Part of a small language model's weights.
Size: width 192, 3 heads of 64, 4.37M parameters.
Training: a variant of SOAP for these matrices, 258M tokens.
Each number is 128 + 32 x the weight over its row's rms, rounded and kept within 0 to 255. Layers, rows and columns count from 0. The size above them is the row's rms in percent of the matrix's.

# layer 5 MLP up, 768x192, rms 0.158, rows 478-495, columns 0-191
size [106 101 102  99 104 112  95  95  94  90  94  96 103  98 101 100  89  92]
[[139 113 133 115 131 137  97 151 165 136 125  91 223 196 132 123 152  95 115 143 154 137  85 154 178  95 107 140  95 165 172 129 164 151 156 150 182 151  73 157 126  94  92 121 153 111  69 157 124 114 103 143 116 123 137 167 131 109 133 119 149 135  96 163 114 140  87 112 114 136 110 143 162 154 148 138 103 151 151 205 137 110 196 143 103 144 142 129  59 150 163 169 138 168 161 129  88  74  71 132  89 144 129 159 105 154 132 109 165 133 107 213 180 122 162 128 125 116 127  46 123 140 135 115 136 110  89  71 112 144 122  97 137 159 109 100 169 147  91  82 188 174  72 106  95 123 160 118 106 131 135 133 154 168 128  51 172 139 179  97 197 118 160 125  97 104 174  97 110 128 186 168 112 105 145 171 172 101 135  88 121 164 191 127 140 105 143  95  69 111 181 127]
 [100 115 123 155 126 127  60 113 120 105 120  86  88  98 123 199 126 107  93 113 123 138 153 128  70 177  94  77 116 142 191 147 142  63 124 163 112 122  97 115 131  79 132  52 147 132 195 155  51 148 109 133 148 123 144 172 129 173 124 132 120 118  98 153 149  66  82 192 113 115 116 104 137 115 108  89 109 134  50 124 102 126 103 200 139  96 161 118 160  92 171 134 105 106 111 124 159  94 181 147 123 147 181 130  79 105 132 132 106  91 140 130 121 118 148 105 153 108 127 126 181 128 108 131 152 102  87 146 148 114 125 132  64 152 133 179 180  87 129 152 160 109 102 105 191 115 130 122 146 173 150  87 162 157  65  42 155  79 100 138 142 132 140 136  79  94  92 147 126 122 116 115 145 115 161 177 120 118 175 149  77 136 129 165 144 161 136 211  73 142  89 166]
 [107 184 192 169 126  95 143 126  80 158 138  78  83 110 131 119 137 116 147 100 157 118  79 139 186 134 145 108 124 111 149 157 111 167  35 100 115 108 146  98 143  93  90 167  93 119  82 162 100  91 113 127 184 215 143  93 158 151 162 138 131 131 115  91  81 147 104 137 144 169  71 119  64 105 135 162 180 115  74 101 116 147 115 148  66 107  97 118 173 131  76 130 129 166 142 159 132 211 104 109  84 176 116 143 150 104 127  77 112 128 158 106 109  68  89  84 151 201 145 155 113  98 162 144 175 148 112 121 146 124 143 172 148 142 149 124 104 133  91 102 116 135 184  87 138 127 135 148 125 135  99 111 110 108 166 118 122 127 135  89  65 163 145 109  86  75 143 204 132  73 102 123  98  93  97  40 114 138 112 122  90 142 145 131 124 102 121 124 160 116  84 126]
 [138 121 100 123 127 189  86 147 135  81 185 110  95 123 105 114 170 153 147 129 150 108 131 162 130 109 150  92 105 161 104 103  86 183  98 159 158 103 104 111 182  98  99 122  62 155 178  99 130 116 126 157 151 113 149 147 181 109 103 106 146 103 124 167  48 110 141  73 160 144 107 105 156 122 120 109 155 132 126 136 108 140  64  92 118 119 108 183 188 143 145 106 125  86 151 157 107 174 105  93 152 145 141 130  83 145 134 178 107  91 170 158 126 114 131 162  73 168 156 107 156  93 114  85  90  82 108 137 149  93 101 128  88  24 113 144 113 117 135 127 147 103 195 108 202 109 134  80 133 115 170 139 136 167 147 166  96 147 174 104 155 117 155 128 118 160 155  78  85 165 165 178 122 126 143 137 130 146 106  95 190 215  99  92 125 120 145 128  74 116 214 154]
 [122 146 168 112  69 161 157 177 106  87  99  97 134 142 153 129 137 148 134 126 153 147  54 141 130 130 169 134 106 147 115 160 157 117 121 159 105  93  90 118 152 106 168  99 109 166 184  59  80  93 147 174 104 100  85 175  93 150 101 116 109  90  98  77 103  76 109 160 158 116 105 117  43 137 173 120 132  80 164 165 120 131 124 159  69 128 169 174  42 182 118 103 131 165  77 151 144 137  98 167 123  73 196  93 157 142 122 116 125 125  86 130 115  95 197  87 146  84 162 125 133 182 161 146 178 109 120  98  94 158 152 153 147 153 129 136  89 196 138 178 120 165 168 127 135 137 156 165  91 123 122  99 165  84 162 119 166 158 136 163 133 162 101 101  78 111 101 159 133 162 152  98  95  98 131 127 160 101 104 146  98 160 158 103 109 100 111  79 183 119 156 122]
 [103 127 119  15 101 113 103 145 128  81 143  92  67 142 107 137 118 135 134 104 124 135  91 110 130 166 127 120 153 159  60 162 103 116 126  98 133 120  82 123 151 145 145  76  83 140 125 118 118 100 185 179  73 200 127 128 160 160 165 184 101 123 148 133 140 112 145 108 159 141 134 118 141 127  82 101 150 138  85 170 129 126 100 114 137 188 140 117 114 201  90 166 184 140 173  64 167 139  98 149 141  93 125 120 115 134  94 153 171  84 141 158 143 151  62 153 129 137 171  87 135 170 157 118 173 159 142 118 182  83 167 115 113 135 152 167 124 131 111 113  70 202 157  88  66 106 115 137 110 112 133 180 113 157 123 117 157  71 106 102 158 183 133 141 107 169 138 162 158 129  92 109 139 143 115 172  51  80 126 112 154 102 145  56  81  93 179 125 130 145 102 121]
 [122  57  74 130 152 148  72 165 166 133  51 145 149 122 119  95 107 123 150 101 188  67 147  93 167 166 138  92  93 206 184 148 107 137 179  91 148 116 117 127 115 135  76 145  88 156  76 121  71  42 186 159 152 122 130 161 133 108  65 103  89 120  98 148 122 158  87 164  91 143 166 176 117 120  93 168  96 211 151  90 163 108 122 157 130 151  98 114 107 153 168  95 162 183 113 138 170 162 178 163 103 117 143 133 117 149 114 164 141 135 145 106 116 127  88 159 115 132 127 156 123  88  97 183 111 159 118  98 153 154  97 116 144 147 161 161 131 139 121 125 148 125 112 200 102 129 127 175 134 148 129 163 124 139 159 171 109 105 112 100 106 138 147  82  42 128  92 149 116  91 115 149 136 146 109 102 179 158 156 154 169  87  64 125 126 101 108 158 155 129 100 154]
 [131 165 115 105 113 102 141  99 140 153 173  78 160 132 121  77 143 158 141 113 199 158 169 163  51 150 123 142 141  98 114 156 102 104 110 157 150 125 172 157 151 138 108  96 114 100  66 102 125 152 149 148  65 119 112 108 126 155 120 137 186 153 123 160  77 159 119  83 137  80  67 128 150  76  94  96 149 119 123 129 117  90  97 137 132  75 158 133  88 108 156 177 143 117 130  39 146 136 128 140 113 127 172 123 145 162  94 182  83 142 135 169 122 131 126 108 162 107 124 172 139 114 154 179 113 100  56 225 118 100 147 109 166 132 108 137 123 201 121 146 148 110 104 145 105 184 114  79 103  88 126 158 102 110 120 101 125  84 130 150 166 123 120 167 127  45 159 149 119 161 122  68  83 133 172 178 100 152 122 154 165 116 150 119 162 163 146 156 213  70 158 152]
 [113 157 114 152 131 123 114 143 130 125 131 192 107 142 105 220  86  75 186 171 130 138 123 154 193  99 143 136  94 129 136  98 104 109 139 126 142  44 126 125  67  69 149 130 179 134 185  74 201  79  92 128  53 159 147 143 122  90 120 186 138  95 188 138 130  82 119 115 128 110 110 106 134 171 123 163 102 109 151  97 156 102  96  98 132 127 128 138  69  66  97 111  75 122  66 145 142 131 130 109 105 130 168 164 114 168 162 165 130 161 157  96 173 156 129 140 168 111  59 109 108 163 154 114 151  47 142 109 152 115 107 122 176  99 113 114 100 107  77 117  82 180 116 140 152 210 172 150 128 149 134 172 146 128 116  81 111 143 125 178 106 138 124 106 126 134 160 150 138 179 137 145 102 104 169 122 139 175 133  87 128 130 123 122 148 141 100 199 151 155 128 128]
 [108 126 133  72 171  98 155 116 143  86 124 139 152 127 109 215 144 108 112 111 166 174 112 107 113 190 123 142  74 145 115  86  91 151 108 126  99  84 108 128 212 143 137  87 160 128 110  84 164 163 113 153  60 176 115 192 105 172 135  95  65 122  69 113 128  80 131 156 161 143 172  83 111 184 127  74 157 125  83 135 141 133  97  79 133 107 118 163 132 152 174 149 153 156 121  90 143  82 119 110 114  44 151 141 137 104 124 159 129 137 144 162 178 111 122 134 200 179 152 128 179 147 104  66 130 141 114  68 124 117 136 147 111 111 131  66 138 154 119 164  88 126 111 139 144 166  94 104 118 113 154 151  68 147 126  99 100 119  77 195 126  78  91 118  45 169 169 165 141 154 128 104 129 114  83  89 146 109 154 145 123 148 108 151 156 170 109 131 161 131 151 137]
 [100  89 116 128 136  91 126 158 140 127 176 127 121 156 128 150 120 134 160 164 114 160 109 139 160 140 168 150  94 195  90 152 133 117 187  93 154 163 159 115 133  63 146 107 142 122 118 141 191 111 153 134 128 156  97 136 175 145 100  40 111 132 123 138 196 126 140 103 119 126 171 124 146 108 132 105 113 136 106 100  62 101 133 136 125 134  94  97  76 142 122 106 117  90 123 169 116 137 137  87 129 131  76 187  78 136 119  79 216 212 171 160 112 107  57 135  92 151 104 144 165 120 141 153 121 140  99 101 169 163 159 188 103 154  51 145 106  45  93 102 141 114  79 140 117 115 114 107 144 120 177 129 118 114 104 183  96 114 125 130 116 115 166 157 109 166 204  98 180 118 109 124 177 101 165  76 129 160  95 184 149 137  72 160 105 152 144  84 130 182 125 105]
 [ 83 118  76 136  82 110 118 158 135 216 148  83  61 116 139 100 118 121 171 105  95 155 136 128 112 120 128 140 107  76 158 141 143 142 113 147 124 106 163 175 158 140  92  98 112  85 171  63 187 125 128 101 179 140 138 145 100  95 179 170 116 176 147 149  69 110 110  79  78 155  89 117 164 121 126 148 132 149 182 141 122 105  94 129 102 133  68 114 121  80 163 119 160  66 130 115 192 191 107 168  75 105 135 164 110 162 117 127 164 118 104 207  91 122 166 147  89 155 116 149  88 113 141 134 143 114 142 106 151 144 143 147 104  88 136  85 151 141 125 130 109 172 157 131 109 125  99 105 144 153 117 129 122 157  97 119  83  96 167 126 109 157 241 116 150 144 111 198 107  87  87 180 157  88 151 150 128  41  89 136  90 106  83  96 100 125 106 119 123 124 142 102]
 [122 148  85 136  99  88 159  96 146 128 125 105 182 140 108 157 134 144 197 168 182  96 139  83 145  63  84 114 131 130 122 103 148 133 164  69 171 139 123  95 141  98 127  26 127 100 156 129 110  75 143  63 123 107  78 158 114 139  68 158 139 117 107 126 155 128  88 101 135 126 193 157 137 125 108 160 155 164 182 138 168 109  78 181 128  69 125  94 164  92 123 156 192  95 112 111 126 146 155 118 112 120 124 125  76 166 194 129 133  98 129 128 154 125 165 147 114 179  47 113 126  66 114 160 155 166 156 133 158  98 156 145 118 157 119 203 149 147 138 121 162 181 170  92 120 127 127 179 145 154 166 129 113 136 141  99 143 123 112 205 155 103 159 125  71 123 105 209 133 120 140 130 148 126 102 101 122  80 154 161 167 129 107 121 161 175  69 110 135 120 109 155]
 [169 169 123 131 127 171 121 102 200 134 124 135  93  90 169 141 121  83 142 157 131 127 104 190  98  67 124 145  92 112 105 147 117  95 122 105 155 136 149  88  59 148 189 119 138 139 153  84 133 111 104  93 179 112 122 159 126 153 126 153 110  64 103 116 109 147 122 107 175 142 157 120  92 148  84 125  74  68 142 115  88 185 128 116 114 180 150 140  28 130 145 160 148 111 148 151 102 106  75 145 162 130 141 118 150 117 159 166  64 143  66 140 120 109 124 117  98 193 125 101 188 126  84 162 170 114  88 121 137 126 195 105 130 131  85 116 164 117 155 122 144 153 186 156  80 145 102 147 100 155 101 165  82 104  99 106 151 173 164 167 108 190 134 161 106 171 182 132 133 104  96 116 137 118 115  80 118 141 109 145 129 214 157  70 144 101 115 196 130 117  79 147]
 [152 194 188 139  82 108  75 102  86  83 130 130 119 131  62 151  95 150 149 117 149  98  59 120 100 134 161 168 161 120 142 162  80 153 135 117 139 133 158 184 183 111 212 124 171 145 162 108 139 186 131  86 173 118 158 106 140  84 196  91  95 127 120 130 201 130 120 111 157 101 173 118 101 151 129 126 157 179 131 129 138  72  65 163 116 106  96 173  81 113  99 121  66 171 139 136 110 121 118 154 136 137  92  41 100 145 148 126 103 124 151 126 124 152 184 147 174 149  55  67 135 141 119  72 109 138 154 155 105 120 146 137 156 179 117  99 139 131 150 107 140  84 101 146 146 182  84  91 134 161 138  91 151 196 136  78 118 112 106 120 152 127  88 159 165 197  94 141 158 149  88 138 136 161 129 129 139 117 120 131 127 146 136 108 154 119  88  92 126 146 161 177]
 [157  97 105 163  83 142  93 145 141 113 190 111  84 156 133 155  73  95  52 136 124 122 199 114 175  95 163 171  72 140 131 198 163 115 105  57 148  79 127 105 125 150 165 114  90 164 181 142 169 111 132 115 151 179 127 102 118 180 116 128 105 116  58  89 134  91 130 145 152  89 103 141 103  90 105 121 130 124 128 101 141 211 117 133  89 183  99 158 174 145 110 101 121  97 195 198 119 120 120 131 104 160 140 104 138 160 170 165 156 103 116 102 155 131  98 131  99  77 139 214 153 197 178 112 122 107 117 113 108 101 162 112  87 130 112 168 127 183 109 117 173  77 119  83 147 127  65 145 121 124 109 155 119 155 125 124 171 135 142  93  84 171 139  90 103 111  99 104 118 149 143 114  55 151 118 166 133  67 131 144 155 134 112 154  77 116 141 120 135 140 119 153]
 [ 76  65  86  94 138  90  93 171 145 130 143  94 136  90  96 132 166 109 163 131 192  97 165  52 130 102 154 132 106 149 165 139 141 152 147 156 114  89 109 104 130 157 105 161 160 106 104 152  92 140 142 132 131 154  82  98 186  99  98 107 143  87 168 131 131 118 171 155 146 110  93 116 151 119 123 141 122  87 146  90 147 117 169 148 147 166 161 162 138 142 173  91  67 123 151 144 140  77 146 150 116 143 121 107 119 221  24 126 144 109 102  99 128 142  96 139 135 136 122 178 124 170 100 159  89 169 163 131 197 118 124 120 129 148  83  93 200 118  88 139  88 111 134 139  93 103 147  96 148 132  97 179  85  91  99  89 161 152  63 106 110 178 109 110 151 102 196 113 176 191 107 143  39 115 122 136 111 113 109 141 145 110 128  94 103 102 174 132  61 115 138  99]
 [151 116 120 137  91 126 127 152 147 125 111  77 121 149 137  91 123 159 153 106 111  94 146 152 115 165 181 150  93 121  65 147 173 159 125 142  82 127 170 111 138  99  99 126 123 140 132 151  86 143 165 146 174 169 137 142 130 176 125 128 186  85 173 103 142 105 141 109 134 136  77 112 110 156 105 149 125 106  92 135 178  96  89 185 106  77 124 119  37 147 144 130  90 148 122 174 155 108 148  64 131 143 117 120  82 136  76 108 180 186  95 110 117 186 142 157 163 151 147 100 111 203 125 174 146 179 114  97 127 137 146 195 148 122 110  86  94  82  61 123 131 110  97 123 138 148 103 113 107 125 162  57 138  98  72 179  74 115 107 168 109 127 139 163 129 173 198 114  92 126 143 137  96 119  38 165 118 177 153 107 140 160 158 143 135 138 139 155 215 136  86  88]]
# layer 5 MLP down (transposed), 768x192, rms 0.164, rows 478-495, columns 0-191
size [ 98 105 101 104  99 117  91 101  94  92 100  97  96  99  99 106  82  92]
[[ 91 126 148 108 131 121 152 134 117  61 122 151  97  72 135 140 113  88 214 107 133 137 159 110  90 129  98 170 128 119 178 142 183 146 102 135 129 131 113 145 122 154 152 126 132 118 104 145 114  96  92 152  90  91 145 132 131  66 149 110 124 162 152 148 101 181  82 255 151 154 105 133  96 123 144 172 181 163 107 151 128  96 132 148 148 115 164 135  49 113 103  91 118 127 106  92 104 122 123 123 105 159 116 136 126 138 135  90 121 139 142  80 139 107 112  48 150  91  91 131 179 136 130 137 171 127  94 118  73 135  66 143 104 120 128 156 145 115 160 127 141 154  94  95 163 151 111 159 198  87 119 155 132 116  82 137 183 155  85  76 122 156  79 124 186 120 116 113 122 161 148 110 145 160 120 154  66 145 128 116 130  90 141 120  93  98  72 147 117 156 140 141]
 [ 55 106  94 133 196 130  77  95 158  75  87 155 135 141  84 116 124 188 167 112  99 155  95 106 116  92 108 110 110  86 119  81 139 113 173 167 104 154 176 116  81 117 154 137  88 161 183 199 152 111  93 164 100  83 126 101 159  96  86  97 124 178 141 104 112 106 109 232 155 101 122 128 110 108 130 158 101 151 127 134 148 177 102 132 172 154  94 124 103 144 127  52 169  35 132 102 129 157 132 119 111 116  79 189 116  83 147  91 126 156 127 109 112 121 115  86 158  49 133 154 100 123 115  90  95 139 154  95 132 120 142 156 126  66  91 103 146 153  87 126 167 106  97 145 183 144 158 108 132  99  97 161 180  93 129 146  94  87 148 110 147 173 145 106 110 138 194 126 149  97 100 120 112 145  78 136 129 116 131  72  96  94 112  96 108 138  87 149 103  99 123 131]
 [128  94 159 143 144 125  88 126 102 120 139 124 105 129 142 144 145 144  99  87  82 138 102 138 133 138 155  80 100 151 105 112 142 164 149 179 134 174  85 135 125 149 122 114 159 164  30 120 141 107 142 145  97  76 166 115 163 159 140 119 151  91 115 126 120 202  73 156 115 128 139  99 111 180  95 109  85 143 133 147 101 100 138 104  99 151  79 128 180 113  85  94 194 165 159 177 112 145 118 128 127 102  86 139 177 104 119 145 130 163 180 104 114  86 137 150 106 185 150 147  84 129 173  74 103 155 115 106 144 161 156 190 119 217 104  99 138  90 130 155 187 126 152  80  87 140 115 159 131 151 102  96 161 201  88 111 168  89 107 151 146 121 154 100 117 146 138 147 134 126 130  53 119 103 192 136 147 174 116 173  43 126 156 152 141 118 133 118  73  46 115  74]
 [159 153 151 106 159 131 185 127 161 113 128 198 119 148 114 168 144 148 118 118 127 108 118 109  93  97  74  70 140 109  85 123 108 133  75 122 129 153 150 116 136 132 134 134 103  94  99 123 125  79 164 167 105 108 100 133 140 148 135 137 130  91 168 140 148  69 181 108 207 135 156 120 186 211 144 122 147 171 139 138  89 180 131 135 111 136 128 124 135  83 114 161  78 160 128 186 170 123 169 108  87 131 170 151 108 127  72 118 137 221 148 156  70 201 160 124 149 135 178 132 167 161 139  55 103 109 181 194 116 125 116  93 127 104 120 144 122 128  92 125  52 139 138 159 110 140 184 161 134 155 196 147 158  90 166 111 102 110 134 138  98 132  98  81 116 105 129 204 106 105 153  78 125  82 146 128  99 185 162  91 133  95 166 170 122 156 142 148 132 165 163 130]
 [119 122  84 116 226 164 119 134 132 169  39 116 182  58 136 146 183 106 125 119 120 152 166 158  90 103 130 125 150 120 154 120 147 128  76 106  49  81 146 148 168  99 221 111 121 167 115 145 123 150 105 119 104 132 137 144 170 119 133  56 176 123 178 111 164 162 128 174 120 105  90 118 117 133 160  86 136  42 102 165 172 162  97 151 125 169 177 121 205 141 143 138  85  77  88 124 112 117 131 139 147 146 125 120 124 183  68 154 120 100 177 121  90 109 177 108 126 120 167 129 164  86 148 164 191 123 185 131  89 105 103 107 129  98 123  80 130 131 105 116 136 184 131 112 143 158 162 166 113 114 147 114 142 136 151 132 130 138 160 164 126 127  94 166 103  72 103  92 131 144  94 115 103 177 121 155 109 129 120 121 154 113  98  74  92 124  87 114 123 187 128 126]
 [ 99 116 193 155 122 195 152  94 125  99 151 129 114 127  92 159  91 116 186 134 114 125 106 143 115 103 102  79 158 107 140 115  76 153  83 163 218 138  99  93 202 124  87 110 174 150 125 155 138 103  95 119 179 139 111 157  90 142 131 118 184  93 141 100 159 109 179 207 107 106 193 159 102  96 124 121 164 144 139 141 142 175  88  75 154 128  95 127  87 105 114  90 147  95 187 122  95 108 126 108  77 126 131 142 160 120 147 131 139 130 126 106 129 157 134 116 127 116 169 115 135  82 147 109 155 168  51  66 170 119 142 123 173 109  97  69 142 145  95  81 163 149 168 196  72 130 139 162  84 158 139 121 156 138 162 109 144 129 127  90 103  93 137 151 102 107 116 134 179 135  64 114 146 174 101 121 130 132 141 158 145  69 100 139  67  89 167 166 175  73 120  92]
 [140 102 128 156  84 115 117 128 116 165 151  99 116  81  98 175 152 206  93 201 136 164 224 133 104 161  86  98  78 116 109 158 138 177 110 106  76 137 150 143 129 140 130 116  94 195 164 151 107 128  73 145 133 122 148 115  77 164 128 111 159 147 124  74 128 111 118  82  76 120 160 148 103 162  60  79 154 112 123 145 104 116  75 159 178 134 121  83 137 147  69 130 113  92 103 135 146  99 122  70 154  95 134 152  78 134 115  80 146 144 155 124 125 136 175 150 147 120 137 102 136 164 130 109 134 171 129 129  94 137  53  96 101 181 119 159  57 101 155 173 172  96 127 163  32 142 156 125 120 155 173 119 115 117 203 168 184 139 102 121  95 154 155  87 198 129 155 123 129 158 155 120 171 100 151 156 140 121 155 173 119 137 121 135 139  99 113 140 156 119  89 130]
 [135  79 100 139 172 175 125 186 119 112 147 183  71  93 143 134  87 122 150  93 168 117  81 158  41 149 144 156 101 111 117 117 112 149 153 157 117  63  87 153 131 120 158  70 135 137 161 157 118 153 146 155 130 163 132  73 123 180 139 174  99 108 160 119  80 188 180 146 135 164 157 149 106 128  91 154 148 131 148 183  80 156 168  96 137  94  89  64 125 133 161 118 104  70 112  98 139 132 137 126 112 149  95 104 131 119  92 102 132 124 121  99 117 167 120 134 113 128 177 150 142 141 142 143 180 142 129 127 190 136  77 181 126 108 133 175 111  33 143 107 184 139 118 157 103  70  51  96  51 121  71 164 141 113 130 187 114 157  82  73  86 104 102 157  99 125 129 112 134 123  98 106 163 148 127 135 102 155 148 114  68 113 112 137 133 158 163 151 108 126 123 191]
 [160  98 125 154 146  86 125 115 101 122  38  95 110 131 115 145  93 112 157 116  82 104 137 167 133 140  96 123 146 119 171 185 134 144 131 126 119 113 165  80  56 114 132 181 136 180 148 121 115  97 185  95 120 138 112 157 119 132 147 141 145 166 135 113  87 121 171 193 106  79 137  93  74 141 116 130 134  95 123 118 104 113 113 117 130 162  80 170  78 124  90 120 158 152 106 113  87 133 114 169  98  99  91 112 134 111  99 163 147 164 129 125  97 164 121 125 100 137  82  97 150  90 130 165 140 193 166 129 163 117  91 139 137  94 156  33 116 187 165 115 160  94  83 117 139 105 123 113 112 113 144 147 114 138 130  87 153 169 124 141 193 202 168 119 139 115 122 103 145 145 174  45 198 162 179 116 134 185 108 135 163  90 153  38 175 137 106 104 125 117  39 109]
 [ 96 119 140 105  82 158 113 160 153 173 156 152 113 150 179 160 132 120 132 123 114 190 193 150 100 144 142 155 178 167  94 152 171 134  65 108 116 165 152 159 116 113 122 102 147 164 136 157 100 172 124 106 129 137 142  90 174  76 121 138 122 186 106 133 174 137  69 196 130 130 169 114 102 162 108 137 111 122 102 108 178 112 151 116 139 134 124 123 152 133 172 103  94 120 145 145  57 129 142  70 181 143 130  83  83 131  87 111  67  78 189 130 135 156 101 108  80 171  95 119  61 156 132 187 154 175 127  81 132 129 133 150 124 189 140 156 100 109 171 100 172  96 178 104  88 106 111 128 182 108 143 147 146 107 121 104 158 148 127 146 152 187  98 115 160 141 179  84 144 121 170 157  92  92 150 176 118 130  85 168 119 172 141 171 114 116  87  59 126  51 175 124]
 [185 120 137 151 113 118  95 135 101 154 112 111 127 119 136 120 130 104  83 141 143 111 152 131 130 138 164 111 138  98  84 131 127 147 122 170 119 121 113 154 128  97 122 151 134 152 132 128 105 160  82  95 120 144 146 140 112 129 103 110 109 106 140 135 129  90  68  17 112  89  90 135 156 162 156 117  80 162 128 105 171 133 132 160 119 171 152 125 255 141  92 111 149 145 153 152 133 133 127 136 110 104 178 122 130  90 122 135 143 169 108 135 156 164 151 130 127 129 136 140 124 118 134 175 107 149 145 126 140  61 165 100 131  91 148 124  88 187 146 137 135 123 168 118   0 169 183 146  65 113 110 133  90 130 184 156 126 106  97 169 125 168 103 135 143 120  63 154 150 110 159 128 121 101  88 113 139 112 127 117 117 179 139 103 149 118 119 177 152 118 129 121]
 [127  79 148  81  89 154 153 157 118  99 149 119 127 118 152 126 175 114 143 122  94 116 135  89  92 140 127 129 155 166 108 111 187 122 113 142 141 130  99 159 158 107 100 104 117 149 127  86 121 116 140 139 147  75  74 162 126 114 143 175 102 124 107 148  76 139 177 213 165 169 103  69 124  77 122 143 133 123 205  60 148 180 128  82 121 125  33 110 201 141 111 131  99  57  98  68 113 142 152 127 119 134  92 117 193 110 153 163 173 149 132 108 150 139 141 158 130 194 122 136  90 133 112  92 147 115 112 133 141 151 145 130 145 138 107  72 169 135 149 103 155  87 176 115 100 102 144 134 152 155 123 186 120 146 142 144  75 189 147 116  64 164 114  87 134 116 146 119  94 123 115  88  92 133 107 168 156 214  82 104 138 108  21 128 129 122 161 110 164 124 124 148]
 [162  86 102 119 159 140 118 172 110 135 150  99  84 170 134 169 172 148  51 137 106 133 114 135  64 130 147 126 163 114 101 141 129  87 131 103 121  97 128 158  59 142 130 127 131 168 143 111  85 147 111  95 113 156  83 182 130 139  76 157 162 113 211 165  48 145 162 181 150 100 124 142 156 148 101 127 116  79 148 150 131 107  94 132 121  95 140 167 151 116  97 165 149  78 117 175 211 123 130 117 133 133  64 177 112 103 136 108  89  84 141  86  94 136 161 107  92 137 164  93 101 168 113 154 120 144 155 114 111 132  78 117  38 108 159 108 124 212 111  95 131  97 103 165 141 118 146 135 175 129 115 124 150 179 143 143 176  88 110 102 126 136 146 152  93  97 221 111 182 102 124 144 115 112  97 124 112 154 144  66 164 102 152  90 113  70  98 121 154 178 104 156]
 [143 120 129 132 140 118 178  98 172  72 148 115 107 109 139 110 130 140 103 157 111 129 113 117  91 112 141 102 134 125 116 162 129 127 104 136 188 123 158 110  83 138 140 147 129  87 118 147 152 112 144 110 186  99 171 154 166 124 182 136  97 152  89 145  79 142 147 142 136 120 134  74 112 141 140 127 129 117 130  91 134 124 116 165 147  96 129 157   0 112 136 133  96  73 103 137 165  71 101 171 136 124 118 169 154 156 117 120  86 111 114  90 141 126 122 141 138 116 172  96 135 196  91 128 102 113 126 149 156 151 148 165 105 113 124 153 131 146 156 163 117 153 152 101 100 160 107 113 217 113 160 176 102 120 144  81 106 156 120 129 136 111 128 115 118 141 154 130  88 150 106 126 126 163  97 119 166 106 131 107 147 155 101 128 148 110 140  88 121 187 109 114]
 [132 184  94 125 100 109 111 125 114 109 150  99 113 126  89 126 140 150 124 148  65 135 109 117 123 111 135 166 151  86  85 135 138 161 167 141 146  12 131 106 169 107 204 116 125 160 109 114 101  84 127  95 154 152 112  68 102 160  97 125 131 138 106 125 106  55  94 208  70 172 181 135 170 121 129 109 166 129 131 114 136  50 105 146 102 136 115 133 155 130 157 102 162  90 129 133 153 107 137  68 124  77 218  89  61 106 124 135  59 109  63 140 120 141 153 102 129  55 158 153 103  72 132 136 162  81 118 126 129 113 126 129 148 134 102  64  90 155 106 149 173 100 172 151  99 117 111 120 142 104 139 116 165 117 171 111  68 160 121 130 149 149 124  89 113 137  52 111 143 125 147 129 133 132 113 174 151 159 136 143 182  85 162 122 157 136  91 125 147 196 105 134]
 [156 155 157  94  91 105 168 102 123 138 159 113 124 142 172  86  99  84 135 119 162  89 167 171 164 106 163 145 102 187  84 216 140 150 163 133  94 119 135 106 137 185 144 139 141 144 111 112 178 112  61 108 156 145 129 147 183 156  94 142 190 102 176 119 131 116 124 113 117 114 119  96 108 112 153 119 127 159  87 112 154 116  88 147 152 167  77 190 255 110 135  84 114 115 168 146 112 123 210 156 144 178 102  60 120 122 102 148  79 143 100 146 156 166 120  89 128 168 135 118 122 183 115 122 109 123  70 106 125 167 107  82 129 124  61 155 143 140 121 108 110 128 117  78  86 131  86 143  35 122 140 138  98 126 150 144 164 130  85 127 152 148 149  96 129 121  84 113 112  95  69  85  78 129 146 120 101 156 151 133 124 130  95  78 138 139 153 115 105 122  79 128]
 [118  95 128 116  62 113 111 152 111  97  96  96  79 127 140 110 152  23 113  46  87  75 147 145 104 107 123  80 109 101 100 129 139 123 120 151 120 111 112 125 120 143 132 116 133 132 131 137  96 129 140  98 168 169 151 123 153 140 159 186 142 179 188  87  89 151 152  45  77 127 102 164 113 120 122 177 140 132  99 182 139  92 144 174  88 128 136  77  15 116 121 135 158  92 162 128 135  99  74 147  77  94 151 148 104 104  79 116 125 119 174 159 117 136 156 146 137 144  98 118 121 111 111 154  88  90 113 125 120 134 121 170  94 111 158 190  96  79 122 132 149 167 143 103 148 139 142  89  27 177 112  85 157 162 121 139 106 131 126  97  78 158 153 152 123 141  72 109 124  99  94 117 185 171 190 114 140 126  99 141 117  79 173 171 130 119 113 167 121 108 108  99]
 [ 79 135 149  88 214 170 130 149 182 153 121 164 118 119 139 140 111 114 179 126 114 105 111  94 154 182 144 153  76 145 172 111 136 104 108  96 133 138 113 144 148 179  70 171 105 139 110  87 115 164  84 184  95  93 147 112  87 136 131  88 160 175 123 203 188 152 117  39 142 112 118 110  85 141 186 159 114 110 126 149 175 101 122 142 119 127 140 172 244 157 147  68 115 139 125 119  99  58 154 117 134 169 104 111 105 138 130  87 117 131 123 139 139 149 114 123 171 193 145  58 128  72 184 117 130 134 110 144 134 148 125 122 140 134 114 127 147  92 143  65 124 132 170 147  19 113 119 126 133 103 112 162 145 150 104 128 159 150 138  76 150 145 153 137 147 153  79 127 133 178 126 137 147 172 169 129 137 156 137 151 130 142 155 109 115 171 133 119 126  54  99 141]]